{
  "n_layer": 8,
  "vocab_size": 1139,
  "positions": "rope",
  "rope_base": 10000.0,
  "rope_fraction": 0.5,
  "attn_scale": 0.177,
  "parallel_block": false,
  "init_std_o": 0.0,
  "init_std_up": 0.0699,
  "lr_head": 0.00734,
  "schedule": "wsd",
  "dataset": "wikipedia_en"
}
Each number is 128 + 24 x the weight over its row's rms, rounded and kept within 0 to 255. Layers, rows and columns count from 0. The size above them is the row's rms in percent of the matrix's.

# layer 5 MLP gate, 384x96, rms 0.249, rows 21-66, columns 0-47
size [ 97 106 104  94  98  93 108  99  99  98  81  88 100 108 105  89 102 109 102  97 101  98 102  92 102 105  98 106 108 104  97  94  95  95 108 105 107 101  93 117  98 104 101  91  93 101]
[[128 101  96 143 175 113 116 113 123 101 161 180 116 152 119 158 151 129  83 136 107 150  99 136 164  88 105 153 141 115 137 165 149 165  90 137 157 123 102 121 153 156 155 156 121 120 141 150]
 [165 141 187 103 107 136 153 115 119 108 148 152 126 136 107 159 110 121 101 126 141 143  99 104 180 110 146 144 160 118  88  96 124 114 155 125 138 149 170 181 112 156  86 118 152 140 125 111]
 [130 107 110 123  83 129 179 133 139 140 147 145 140 124 134 138 116  97 115 120 148 102 150 180 170 118 155 130 140 149 155 123 106 168 132 145 157 124 141 116 136 124 120 146 143 123  67  98]
 [129 106  98 141 112 158 155 117 134 144 142 137 151 154 130  91 155 165 154 164 144 145 128  75 149 113  96 153 105  94  82 141 152 111 118 109 138 117 133 120 153 122 110 123 134 119 149 154]
 [141 101 135  89 162 116 154  85 130 154  87  96 150 105 136  82 114 113  90 118 130 134 112 151 113 120 134 153 119 127 132 151 101 171 161 106  93 112 117 152  95 139 126 150 121 143 122 145]
 [146  79 143 142 129 140 124 121 149 157 119 116 128 113 133 102 104 153  86 153 163 108 120 106 111 158  87 127  89 102 149 131 129 124  95 121 128 129 142 145  76  84 143 156 103 131 118  80]
 [121 134 133 115  97 134 136 137 131 127 168 163 112 144 164 168  99  95  81  82 111 150 115 101 173 127 172 151 135 141 122 112 126 115 101 118 109 118 152 129  85 113 110 156 107  89 122 177]
 [ 97 113 117 132 122 111  80 147 101 129 117 138 157 152 125 128 143 134 148  82 149 116 153 101 150 126 131 126 128 122 114 179 107 128 161 140 105 139 114 148 146 163 141 160 119 113 137 184]
 [124 120 110 112 132  95 159 169 106 113 138 131  95  81 158 113 158  90 117 146 151 136 144 126 103 149 157 147 122 118 168 146  80 154 140 123 142 134 123 127 116 180 113  98 178 104 103 157]
 [ 99 137 143 161 118 120 137 128 149 170 120  93 120 121 118 120 120 134 126 127  90  91 146 118 125 148 118 118 127 138 121 141 119 147 158 115 114 126 111 153 111 122 101  55 118 115  88 103]
 [114 134  86  50  86  94 116 178 110 102  99 116 119 151 128 132 107 132 139 155 108 159 145 127 109 183  81 155 114 164 158 133 147 135 103 112 110 131 136 101 142 147 128 154  92 121 158 144]
 [122 158 149 102 155 126 149 123  86 104 135 106 150 109 109 160  96 114 135  70 168 129 130 177 127 164 137 108 140 100 135 171  96 154 115 142  99 127 109 117 133  76  93 152 126 136 152 128]
 [108 155 161 131  89 109 122  85  94 105 153 137 141 118 144 149 103 128 110 114  98 157  97 121 108 114  95 165 142  87 133  97 129 122 110 100 117 172 123 117 124 131 136 155 129 150  96 127]
 [135 107 101 115 104 164 146 152 100 146 136 125 160 149  64 149 110 124 138 170 184 108 114 130 131  88  99 113 124 131 101 109  92 151 143 158 118  91 138 151 116 114 121 156 114 150 120  96]
 [117 133 119 158 105 115 146 122 145 149 129 169 149 122 153  84 112 119 139 181 110  88 184 142 148 126 102 137 119 133 146 102 118 148 123 115 148  83 125 116 124 109  64 112 115 122 126 146]
 [131 138 134 173 186 122 136 161 149 133 133  83 100 144 111 150 120  76 125 124 119 136  97 126 136 100 150 136 136  81 145 135 132 128 152 135 135 131 121 122 136  97 174 199 166 118 159 133]
 [126  63 146 110 160 132 132 169  77 121 120 142 150 116 134 126 101 106  94 126 129 139 147 130 123 104 119 122 135 140 155 130 134 145  99  99  79 116 194 116 122 115 130 181 121 140 119 132]
 [151 117 174 153  97 114 134 118 127 128 119 115 123 143  87 110 149 115 162 102 152 133 137 134 141 106 120 156 168 137 105 120 119 172 153 111  94 126 143  87 110 111 125 146 153 136 109 153]
 [176 189 152 143 122 116 125 156  96 132 111  96 150 138  79  97 174 140 160 140  76 102 147 169  92 154 122 152 133 102 117 171 141 144 127  96 155 114 150 128 113 136 125 136 123 104 111 103]
 [164 124 151 126 121 137 142 133  70 164 137 104 134 188 100 129 135 137  79 110 127  99 137  79 136 132 117  86 131 135  91 125 133 130 132 129 119 138 137  97 101 102 120 120 113 127 112 155]
 [135 124 158 160 106 118 126 133 162 165 108 137  94 132  82 126 158 106 132 152 117 118 104  91 144 142 126 102 149 103 133 130 150 172 109 139  85 130 156 137 174  91 122 131 118 163 127 156]
 [139 103 162 144 159 150 122 165 141 146 158 152 180 104 146 124 117 131 130 135 133 142 122 177 140 138 146 102 127 118 117 171 167 139 143 159 109 116 174 132  77 140 160  94 134 101 105 145]
 [124 154 109  99 133 159 146 143 130  93 166 121 139 117 138  98 156 106  82 165 145 137 118 114 114 136 162 137 143 127  99 115  96 122  75 134  93 186 130 112 136 151 136 130 118 109 147 122]
 [148 167  82 143  82 146 150 131 164 158 143 134 146 126 132 121 133 135 147  90 110 136 152 124 147 109 135  96 172 131 134 149 128  90  83  57 172 146 163 107 156 147 120 164 132 132 101 129]
 [134 182 142 127 125 132  92 136 128 126 142 149 108 141 162  87 157 115 126 151 124 106 133  88 130 143 157 127 108 141 100 101 128 135 127 165 145 139 134 137 109 111 109 163 153 128 150  73]
 [126 159 176 138 152 107 141 106 155 154 100 138 140  75  89 109 105 157 145 164 111 138 100 124 130 146 130 124 125 109 141 114 191 129 117 100 155 133 165 161  92 123 106 122 110 111 128 117]
 [169  98 143  79 104 152 191 120 120  92 150 146 127 178 160 152 164 118 130 129 117 127 129 123 110 105 151 145 137 130  91 120 137 168 109  85 158 131 138 132 157 112 122 127 113 111 159 154]
 [109 104  71 170 102 137 121 139  98 153 139 145 138 107 109 105 158 137  87 145 102 122 123  71  95 157  96 100 126 100 116 126 133 156 152  85 127 127 102 116 109  90 105 139 132 164  84 140]
 [173 156 115 112  73 132 178 166 143 144 153 158 152 135 116  93 140 170 118 133 139 115 153 146 117  91  81 147 108 127 119 107 113 138 161 152 157 126 141  82 107 127 136 137 148 106 159  90]
 [135 103 113 108  88 154 177 162 112 107 131 149 137  91 112 153 112 105 149 124 115 131  79 152 169 117 125 123 146 119 151 106 160 139 137 159 129 152 157 167 129  84 145 154 165 163 117 144]
 [116 147  98 131 154 106 164 180  81 120 115 166 153 139 120 127 149  82  48 106 150 119 142 114 110 143 105 177 125  98 122 113 146 120 108 111  95 102 132 108 114 125 127 101 138 122 140 111]
 [168  68 161 126 149 121 150 145 154 102 141 138 118 110 138  91 128 148 117 110 135 130 135 157 135 114 154 124 124  88 119 113 181  90 164 136 166  99 143 163  98 126 158 115 143 182 124 177]
 [ 84 130 112 119 113 124 114 140 126 120 125 112 124 150 127 111 146 141 147  60 147 116  89 123 118 147 126 149 135 117 133 165 126 129 131 168 148 110 149 146  62 114 146 171 177 105 150 124]
 [127 128 107 101 109 117 154 144 120 154 150 142 105  90 139 109 143 119 140 128 105  91 105  73 135 119  96 158 106 146 160 159 104 110 120 165 139 127 165 133 130 124 105 144 120 169 141 108]
 [161 171 109 156 165 146 123 149 189 116 108 122 134 124 102 150  92 167 113 131  77  98 141 140 111 145 117 110 138 126 101 128 131  95 116 118 166 164 154 152 140 187 139 132  95 127 118 109]
 [ 90 141 130  83 134 121 139 162 128 156  79 124 144 148  95 147 133 125 150 133 133 136 125 146 126 102 147 124 129 150 127 120 139 100  94 121 145 127 143 165 105 100 114 118 120 134 106 135]
 [ 89 120 142 131 103 109 129 151 123 170  86  93 127  99 105 159 165 145 140 108 109 121 140 142 117 197 119 140 128 138 130 140 101 103 145 139 140 114 110 137 100  96 111 152 105 108 151 117]
 [151 108 117  99 203 107  89 108 103 127 137 142 112  97 120 108 116 103 144 121  92 130 114 168 109 118 149 174 129 146 156 125 100 132 154 112 123 149 187 121 152 136  94 149 116 163 104 112]
 [138  96 141 133 145 180 134 113 123 146 127 133 166  92 181 103 135 146 156 119 130 122 134 158 128 152 163 110 113 122  93 162 116 141 127 155 139 102  83 131  68 129 132 145 135 143 152 172]
 [168 147 131 127 112 102 118 116 142 145 171 111 118 133 122 134 156  98 116 142 159 123 101 142 115 123 110 109 137 119 112  86 172 114 153 158 151 108 145 146  91 131 135 161 130 166 140 102]
 [ 99 162 155 113 124 129 127 106 131 129 116 132 162  95 120 107 140 143 130 115 141 111 134 137 139 146 110  93 204 152 125 125  89 107 145 137 153 134 139 122 133 156  80 144  94 116 110 134]
 [110 125 117 121 123 125 126 144 151 130  86 112 134 124 157 110 132 113 113 148 108 147 136  97 107 125 136 122 139  78 107 137 102  81 142 145 114 141 143 156 130 100 147 109 123 135  77 129]
 [163  81 104  98 155 117  99 163 171 150  92 113 112 125 108 110 131 123 148 155  93 125 126 109 166 113 104 148 146  92 139 154 182 107 127 126 144  76 119 115 125 110 115 112 157 173 148 129]
 [108 139 122 118 172 143 146 128  86 105  99 113 121 116 113 138 144 119 151 166  82 122  86 107 102 171 123 163 106 138 154 141 146 131 174 115 114 181 146 160 124  96 134 106 134 165 127 140]
 [151 118 116 128 143  78  67 109 156 121 119 122 156 129 104 134 103 148 126  99 134 134 152 105 182  88 127 134 105 132 107  77 122 127 104  81 132  82 135 144 175 123  70 119 152 144 112 141]
 [156 170 116 111 161 177  85 106 107 134 124 181 147 126 111 135 133 126 117 162 103 113 107 123 111 211 126 122 103 166 122 143 108 116 146 145 128 153 132 151  88 123 125 151 117 146 119 141]]
# layer 5 MLP up, 384x96, rms 0.237, rows 21-66, columns 0-47
size [ 98 109 102  98 100  94 107  99  95 101  86  99 103 109 108 104 102 105 103 102  99 101  93  97  98 105  98 109 110 104 100  96 103 105  98 106 104 112  99 119  95 102 105  98  95 104]
[[148 128 148 137 103 132 100 128 159 102 108 200 142 172 117 116 129 114 147 160 133 136 128 136 166 128 162  95 117  99 148 168 118 150  77 144 140  58 117 131 153 164 160 142  78 133  95 129]
 [142 129 116  83 106 142 152 124  95 131  82 122 110  93 168 155 133 130 115 100 151  87  77 127 131 110 100 134 153 136 118 127 117 114 138 100 124 132 100 121 102 111 111 142 156 123 139 142]
 [138 146 150  96 100 146 155 149 102 136 111 143 102  95 159 141 146 148 134 159 157  98 152 139 134 121 113  96 160 129 136  87 138 149 146 148 108  73 161 120 122 136 122  95  94  88 106 139]
 [105 142 113 170 154 130 138 115 156 143  97  69 134 118 115  75 105 157 117 129 148 107 119 113 155 133 143  95 145  97 138 124 154 112 123 134 140 119 154 135  91 122 172 139 127 148 120 139]
 [155 119 153 100 134 160  86 120 101 149  78 143  66  89 137 139 102 110 111 104 120 138  94 174 155 110 139 132 155 135 149 135 116 100 159 145 115 139 144 161 141 121 111  97 148 151 136 159]
 [127 128 157 181 171 121 114 134 167  70 136 108 117 109  95 114  89 134 101 109 117 109 120 132  96 166 153 128 131 132 142 126  92 112 163 150 166 138 154 115 142  81 147 149  97 164 109 122]
 [137 126 121  99 142 115 137 135 111 148  87 142 105 129  90 146 184 123 136 174 166 170 126 169 146 167  98 167 128 123 134 115 135 168  76 127 104 161 144 124 126 122 143  67 159 137 137 118]
 [100 115  91 126 133 112 106  83 114 125 143 152 130 147 148 115 148 149 154 113 122 141  74 158 153 164 120 141 131 114 116 113 143 152 130 154 147 124 164 107  86 115 127 111 114 128 148 187]
 [129 105 114 149 126  87 147 142 170 134 137 103 127 183 172 143 124 107 119 142 191 144 159 123 117 120 187 148 155  93 128 127 139 159 125 151 107 160 158  87 160 137 168 144 159 137 100  80]
 [120 147 120 133 171 169 189 118 164 135 155 108 136 144 116 102 133 127 146 158 141 105 167 106 146 126 118 125 125 161  83 186 101 120  78 143 131 152 111 115 180 124 142 129 129 135 168 130]
 [105 125 150 163 139 116  93 111 137 156 126 144 160  64 188  87 161 129 124 173 150 120  90  92 126 133 133 116 106 144 111 121  99  93 143 138 156 129  91 127 129  82 126  87 141 134 154 116]
 [111 138 182 141 158 129 125 112 119 158 117 127 144 130 153 169  97 125 123  95 131 175 126 120  60  99 117 114 157  90 121 113 113 115  94 113 148 100  88 113 107 134 103 116 117 137 168 160]
 [153 152 108 140 136 166 125 163 204 146 162 166 150 170 104 113 120 135 130 126 155 141 135 138 113 130 140 143  97 153 121 164  92 150 130 173 119 119  77 131 129 118 134 125 165  71 130 104]
 [ 95  95 131 132 109 128 166 153 156 145  76 135 125 126 120 104 147 114  70 134 157 115  96 100 118 115 102 136 112 127 128 155  93 106 143 115 127  60 133 154 135 159 149 130 131  94  71 119]
 [ 95  82 134 114 131 101  95 134 156 177 129 192 119 125 106 131 144 134 125 143 155 142 135 105 161 133 138 127 133 126 171 165 119 158  90 136 107 127 149  93 167 164 172 121 132 149  91 180]
 [132 144 175 133 124 148 159 137 126 109 153 166  98 136 132 133  88 133 168 129 120 169 105  93 115 113 127  97 108 123 159 111 105  93 156 100  80 114 141 155 119 132 167 160 124 139 125  80]
 [123  96 112 126 100 118  98 142 101 127  97 106 107 138 163 150 122 150  68  88 138 147 126 144 131 164 152 137 137 119 127 149  99 182 140  98 138 159 151 155 150 131 143 144 159 110 116 107]
 [107  90 151 130 112 103 130 118 116 124 118 162 150 117 112  92 173 172 167 132 109 118 140 135 122 137 102 167 175 121 116 129 133 164 148 104 119 167 116 100 105 159 122 122 130  90 105 173]
 [145 122 140 115 166 157 136 101 138 123 147 131  94 154  78 104 137 153 131 112 121 103  91 129 120 135 123 149 176 147 106 194 143 121 181 129 146 111  89 135 135  82 125 150 129 173 129 118]
 [ 96 106 120 107 123 120 103 149 110 138 129 146 122 119 116 109 103 174 167 101 137 117 100 133 110  91 137 112 121 123 152 121 134 151 118 148 121  96 133 130 126 111 160 139 127 101 104 128]
 [180 149 141 127 146 125 123 172 109 108 119 140  85 116 132 104 118 131 123 139 112 133 160  97 153  64 120 168  49 123 121 117 114 121  66 143 125 134 118 125 113 145 117 110  97 125 140 136]
 [182 126 151 118 118 118 151 108 150 102 136  85 157 144 116 113 141 146 143 136 140 149  84 164 105 140 176 125 122 115 120  83 140 171 109 138 114  86 115 158 118 161 128  94 169 116 132 124]
 [135 119 130  94  77 110 166 148 114 140 139 139 183 111 136 129 151 125 123 145 113 123 134 133 136 156 102 158 165 115 148 123 154 121 145 136 128 126 166 110 149  96 137 116  98 113  96 161]
 [142 108 122 156 134 137 117 147 136 143 154  88 127 143 157 131 162 128  95  92 109 118 128 122 121 124 122 132 152 132 129  76 151 107 145 101 146 117 122 106 112 117  84 118 103 130 172 136]
 [148 153 133 107 116 110 100 153 110 112 146 119 129 120 121  98 138 116 165 162 169 123 143 154  74 129 136 152 105 134 139 119 194 110 106 129 155 110 138  99 134 126 108 144 170 110 150 140]
 [116 111 128 160 129 118 128 111  93 100 155 143 167 111 154 127 117  84  82 132 113 125 151 108 118 145 137 148 137 129 150 118 115 190 109 128 152 157 138 163 107 146 142 101  93 162 128  77]
 [ 94 145 137 113 118 110 108  97 138 137 113 152  89 129 131 147  97 101 143 121 122  84 199 153 128 138  97 108 115 129 156 127 161 147 140  77 114 100 117  93 129 124 103 123 127 115 150 172]
 [156 133 168 142 145  99 143 137 106 114 112  90  99 110 144 179 127 164 142 139 134 148 135 149 153  96 108 108 107 157 133 131 126 161 112 152 148 109 119 105 133 138 120 113  94 152 102 112]
 [ 97 114 135 124 120 110 139 120 109  84 126 132 109 147 145  98 127  94 131 108 115 120  98 134 143  91  99 135  99  97 149 108  95 147 137 122  78 105 144  89  92 134 149 143 102 110  91 133]
 [129 171 101 148 108 149 115 111 137 114  91 116 151 142  93 111  84  75 103 150 144 153 120 129 134  82 141 114 111  95  92 184 128 109 114 101 121 118 175 118 127 119 122 156 153 126 166 159]
 [128  83 109 126 142  88 141 116 150  89 108 137 140 163 154 136 105 133  93 151 145 160 109 147 147 109  95 138 139  63 160 158 124 126  97 139  90 145  99 138 115 138 150  94 131 116 143 112]
 [118  92 114 132 100 126 141  98 143  80 110 121 142 149 120 154 151 106  98 107  62 144  98 140 127 144  93 124  97  94 107 104 140 119 136 105 121 167 115 106  87 115 188 155 129 117 144 129]
 [184 109 122 126 154 140 133 103 142 112 104 128 104 105 152 154 102 115  78 134 128 130 145 104 143 110 162 164 124 119 102 112 132 129 142 110 154 137 117 115 155 111 110 147 116  99  88  87]
 [138 161 144 115 103 111 132 127  92 134  69 121 126 122  99 176 146 174 142 147 128 159 117 151 113 136 146 144 134 129 168 156 134 135 110  84 149 131 118 128 152 135 144 121  67 112 141 142]
 [123 192 142 147  66 104 127 118 104 152 131 121 159 117 113 114  93 140 144 126 182 147 182 127 145 126  53 103 116 158 141 125 167 166 136 134 177 135 143  92 125 124  92 143 130  96 130 117]
 [119 154 130 116 152 123 110  91 133 118 138 135 105 116 194 103 133  93 139 139 104 120 122 125 107 102 143 125  97 151 103 114 118 119 130 131 147 125 109 142 143 121 146 139  64 136 165 119]
 [131 121 114 120  88 115 121 144 154 142 101 113 115  90 105 120 146 143 117  88  92  93 160 137 105 157  88  99 124 153 120 108 139 131 179 140 124 155 124 130  98 137 126 166 123 146 108 154]
 [125 133 130 158 136 156 140 152 125 161 102 127 165 145 157 158 139 139 124 106 143 149 130  81 181 106 118 133 152 160 130 132 186 136 132 177 132 174 142 106 137 129 117 138 147 100 147 145]
 [131 139 172 162 134  74 127 122 128 160 110 110 168 149 122 159 151 109 167 128 124  93 114 136 175 125 133 152 117  90 108 121 126 139 141 168 111 136 158 131 157 101 134 109 172 177 157 101]
 [ 98  98 132 178 158 108 105 110 102 140 156 126 148  96  81 135 112 121 138 129  99 159  98 117  87 127 109 126 118 116 125 147 175 131 122 138 113 186  82  87 136 129 136 111 108 119 108 117]
 [131 106 125  96  97 157 128 123  93 121 110 150 163  85 118 157 133 112 118 125 171 116 116 149 132 123 100  85 121 104 195 108 148 144 188 146 100 123 131 154  87  93 153 163 120 126 113 131]
 [101 123 106 125 146 132 154 107 152 141 147 123 173 137 173  92 110 171 138 159 137 100 115 114 101 142 113  96 139 167 116 136 125 162 155 122 141 124 130 132 151 125 111 104 126 121 109 140]
 [147 146 125 130  78 116 131  81 124 103 142 131 146 114 125 157 116 105  92 152 142 135 127 146  83 121 175 106 123 154 157 144 106  98 132 111 137 134 131 123 124 180 130 157 108 107  92 136]
 [123 116 122 141 164 114 137 196 104 134 102 113 110 147 125 113 123 122 119 106  84 132  94 105 152 108 148 142 123 142 147 124 155 115 121 173 156 104 142 167 121  96 126 134 150 162 131  76]
 [131 167 109 144 135 120 128 124 150 116 124 110  99 143 108 137 134 137 117 100 123 136 126 102 146 122 111 139 104 153 112 105  97 124 105 151 146 100 115 148 133 107 101 145 107 127 154 149]
 [149  86 135 111 160  88  94 156 143 142  88 141 124 137 126 141 143 104  99  99 116  84 171 105 158 118 154 154 130 180  75  87 126 121 101 105 148 135 126 131 123 134 137 131 104 116 110 140]]
# layer 5 MLP down (transposed), 384x96, rms 0.175, rows 21-66, columns 0-47
size [ 99 103 107  97  97  97 102  99 100 100  82 107  99 123 108  97  97 108 103  93 103  98 101  93  98  93  96 104 106  97  97  91 102  96  97 100 111 103  93 104  99  99 101  95  99 108]
[[126 159 190  84 124 108 106 129  96 104 117 135 106 129 195 165 142 120 110 129 115 160 123 104 100 137 148 107 152  97 118 158 126 116 124 155 113 130 145 117 126 129 125 148 113 149  99 129]
 [130 158 124 134 104 130  91 142 132 159 153 130 102 119 102  82 134 162 106 184 127 179 147 104 136 127 177  71 102 106 115  99 126  86 120 137  76 144 109  90 122 166  86 149 141 140 141 118]
 [133 174 120 146 110 132 108 129 109 153 130 120  99  84 139 157 103 112 161 132 164 104 193 125 128 117 143 142  73 119 128  98 127 125 118 119 157 129 121 147  93  76 177 131  99  95 146 142]
 [148 141 144 118 113  88 120 136 127 127 141 139 166 108 136 137 160 107 122 147 120 106 139 116 169 142 131 171 135 144 119  85 127 144 183 103 141 144 143 124 122 141  79 117 105 150 117  88]
 [116 132 149 130 132 141 106 108 132 142 102 145 141 136 145 138 130 170 130 131 122  93 125  96 166 140 119 136 108 123 118 106 122  90 105  95 127  77 112 139 122 181 115 161 115  80 148 115]
 [186 102 148 100 126 155 122 129 116  98  85 125 130 152 137 130 114 138 119 211 127  97 173  90 124 124  64 117 136 138 145  99 109 143 140 134 123 147 116 120 116 103 149 126 121  95 120 112]
 [ 99 133 106 121 108 158  99 119 133 156  87 175 139 168 144 119 117 117 128  96 142 141 166  89 135 121 148 125 148 116 118 156  91 148 131 114 136 147 163 129 114 155 144 108 165 105 172 145]
 [130 114 149 132 132 177 162 151 156 137 170 101  87 105 135 111  89  76 131 137  93 124 110 101 112 104 106 133 160 141 154 126 115  74 142 114 121 163 120 109 172  68  96 139 129 107 124 112]
 [129 138 163 104  94 122 148 131  83 117 126 156 151 125 114 110 149 101 111 112 143 158 130 143 112 155 128  95 100 149 109 118 138 106 128 117 101  89 139 152  82 154 125 156 145 113 140 133]
 [108  91  98 105 135 187 111 110 106  88 123 127 103 115 116 124 124 148 131 129 147 136 138 121  91 130 112 137 107  83  89 164 110 103 113 124 170  95 102 117 148 170 106 156 161 119 108 110]
 [106 139  95 144 172 158 152 180 139 126 115 115 130 108 139 167 102 137 138 101 138 155 130 133 109 116 152 120 120 126 141 129 108 128 117  86 148  89 143 124 145 153 111  90 117 104 152 107]
 [ 97 104 125 120 101 124 126 127 132  73 132 128 114 129 134 143 129 106 135 120  90 135 158 132 113 165 132 143 102 120 147 101 139 142 124 134 141 115  94 165 126 153 120 149 116  99 156  98]
 [122 148 139 115  90 151 124  96 135 142 135 156 114  98 142 165 131 135 151 119 112 128 145 109 158 159 121 162 126 131 124 136 119 131 124 125 132 106 142 103 123 121  91 158  99 141 131 157]
 [128  90 127 146 133 181 116 128 125 160 130 140 141  86 102 144 137 122 142 153 159  96 157 124 117 103 140 106 158 103 123 143  53 121 104 129  74 102 144 120 150  95 115 133 156 152 103 120]
 [ 99 142 124 101 169 139 153 130 129  98  63 106  60  93 190 126 118 117 149 138 137 127 111 148 123 140 129 146 114 102 120 104 128 137 150 126 179  99 131 139 146 104 124 144 107 111 138 115]
 [134 145  61 124 143 112 118 118 165 139 130  91 131 119 114 131 154 136  90 116  94  68 133 133 153 139 154 113 126 136 106 140 136 118 146 122  99 141 103  99 125 143 143 124 152  96 111 160]
 [121 157  82 113 120 122 102  97 148 142 137 150  85 153 100 130 167 128 135 110 121  83  87  94 116 100 112 108 138 101 110 103 133  89 126 139 130 181 112 123 128 197 108 112 138 144 152  91]
 [118 117 125 108  95  78 106 118 154 133 136 160 100 126 104 138 156 144 145 120  97  97 126 135 148 131 105 139 128 118 105 149 154 128 135 168 168 111 115 140 138 107 111 127 146 142 137 125]
 [133 108 133 114 155 108 119 122  92 100 145 144 147 122 149  94 143 153 133  95 137 105 146 120  86 154 139 121 152 149 154 129 116 127 103 147 115 140  99 100 104 164 125 168 128  68 123 102]
 [170 111 113  90  82 136 118  96 120 131  58 107 129 173 179 143 136 129 112 127 146 124 121 107 133 141 114 129 109 122 145 151 122 115 144 115 145 160 123 157 129 115  89 123 212 150 104 137]
 [131 123 102 159 134 126 136 130 129  70 126 134 116 112  87 125 139 115  87 104 150 119 154 180 112 139 110 121 136 171  54 131 150 118 141 165 134 157 138 105 144 138 117 132  90 130 132 132]
 [113 176 139 108 118 143 108 132 121 159 102 118  95 158 122 121 153 102 137 155 129 151  93 136 122 122 132 107 150  68 139 138 108 155 133 136 150 100 160 173 136 122 147 179 129 128 170 114]
 [158 104 147 136 124 149  88 166 123 152 136 144 196 140 144 143 122 153 152  88 100 131 130 161  98 160  90 156 114 109 121 143 158 110 135 120 105 119 128 125 148 137 140  95 137 126  75  95]
 [170 135 144 108 170 145 132 152 128 162  99 145 105 107 135 117 126 151 139 122 109 150 130 126 197 149 161 108 157 121 120 104 141  87 103 100 119 125 161  95  95 142 128 133 128 133 135 161]
 [122 145 130 158 104 169 109 136 153 119 127 134 131 171 149 141 154 118 125 165 125 127 138 146 131 124  97 121 135 106 133 160  85 133 133 107 148 119 150 101 163 157 151 130 106 125 108 106]
 [129 134 160 157 167 102 142 156 152 146 103 135  86 129  83 104 117 145 162  93 126 125 105 124 138 115 101 142 122 147 138 158 141 120 128 133 124 132 134 140 109 139 123 101  87 118 136 119]
 [ 95 108 135  89 140 140 133 162 114  98 141 127 125 125 173 124 111 103 136 114 103 141 116 134 155 134 124 120 101 104 105 138 178 122 104 111 145 126 131 110 138 114 141 136  71  79  99 134]
 [160  83 120 123 126 132 121 145 150 160 110 121  83 151 162 121 121  76  99 135 158 119 139 154 147 119 142 163 142 125 116 118 104 139 155 137 143 140 151 162 115 132 134 130 140 159 157 122]
 [113 133 144 178 162 112  98 117 153 155 114 125  59 169 134 153  66 122 134 106 128 110 184 136 116 129 148 127 143 113 142  94 149 128  91 120 112 135 148 127 148 120 140  95 154 140  69  76]
 [139 115 112 120 112 183 175 111 142 143 139 149 129 172 163 100 129 132 132 187 152 110  82 114 141 177  98 153 154 143 152 124 139 154 107 138 107 101 140 130 142 103 149 116 136 126 106 108]
 [101 143 149 117 103 137  66 108 152 139 113 134 148  89 104 136 111 154 170 126 126 168 128 111 159 133 141 138 144 163 141 139 132 137 160 130 150 152 117 123 133  87 166 149 144 138 145 136]
 [156 183 129  80 135 145 147 170 124 127 132 123  99 123 116 130 107 118 163 141 187 111 129 134 142 139 121 122 136 162 148 106 128 141 132 111 113  51 140 166 169 136  98 130 148 127 146 150]
 [151 187 130 144 151 117 156 132 156 168 131 159  96 105 128 134 123 117 138 133 116 142 123 135 128 127 140 145 131 158 164 120 127 144 123  91 110 158 110 112 111 133 157 158 124 135 139 136]
 [155 151 133  99 125 118 154 131 146 203 130  84 114  83 132 148 122 128 130  89 133  83 153 139 106 135 146 135  79 124 175 163 123 145  93  94 162 138 178 142 134 148 123 112 127 136 167 112]
 [123 121 108 118 158 101 136 138  93  97 116 102 140 163 140 104 148 130 153 169 127 122 120  85 128 151 143 147 188 136 123 145 144 124 112 139 131  92 121 128  83 174 143 129 147 149 153 154]
 [118  91 124 136 114 143  84 147 112 160 145 164  99 189 134 157 100 125 179 121 168  80 107 118 165 100 114 102 129 105 123 168 101 120 135 149 123 134 164 120 101 152 150 136 136 138 124  69]
 [150 114 150 152 116 100 140 160  87 191 123 117 106 129  79 125 121 121 121 139 108 163 130 126 119 114 152 103 136 163 138 112 162 137 106 106 144 139 114 112 127 160 174 118 116 192 103 138]
 [123  80 130 127 135 177 125 167  86 128 128 139 140  78 103 122 137 124 120 131 132 133 122  92 131 136 178 128 146 150 139 189 111 159 122 120 101 146 151 140 110 138 147  97 103 151 124 134]
 [119  84 125 123 149 140 169 100 128 184 106 167 122 144  99 139 141 150 132 133 159  63 135 133 133 146 134 178 111 142 111 125 150 116 131  91 150 117 119 161 130 165 105 185  95 103 173 136]
 [135 186 131 141 120 148 148  93 119  98 120 101 158 134 123 117 134 164 114  98 147 110 132 134 168 107 113 121 102 176 183 162 130  91 139 108 124 116 128 147 120 102 117 134 174 138 106 129]
 [ 91 160 104 117 137 153 115 125 127 110 150 137 120 138 131 141 113 108 120 158 159 124 143 127 114 113 135 126 154 142 112  91 140 115 111 116 108 174 136 135 129 101 123 136 175 165 131 150]
 [104 156 183 146 134  82 118 135 113 150  90 149 126  44 185  99 142  82 116 119 112 113 134 118 113 110 163 147 139 115 104 121 107  98 107 133 113 158 136 115 141 117 109  99 136 108 125 106]
 [ 98 109 138 151 137 113 136  93 142 131 114 116 103 116 104  96 130 114 149 127 108 141 100 126 130 138 143 127 131 120 178 129 149 109 121  85 128 121 146 127 128 167 129 128 141 119  89 122]
 [ 96 131 109 101 114 125 120 108 114 113 158 138 133 134 113 138 141 138 156 159 127 128 135 130 111 133 116 146 113 123 120  61 168 128 104 141 118 163 117 121 110 107 182  72 140 136 133 147]
 [110 108 114 103 123 121 112 156 155 190 153 111 129  89 141 141 131 144 143 146 127 116 154 134 125 138 123 127 121 147 134  95  71 114 127 163 125 127 113 121 126 128 104 160 137 127 167 148]
 [133 151 162 132 125 123 136 147 120 125 108 147 152  84 118 147 179 134 116 128 118 117 133 141 123 144 116 140 165 143 140 134 134 133 139 148 122 103 201 110 138  95 126 105 132 151  98 137]]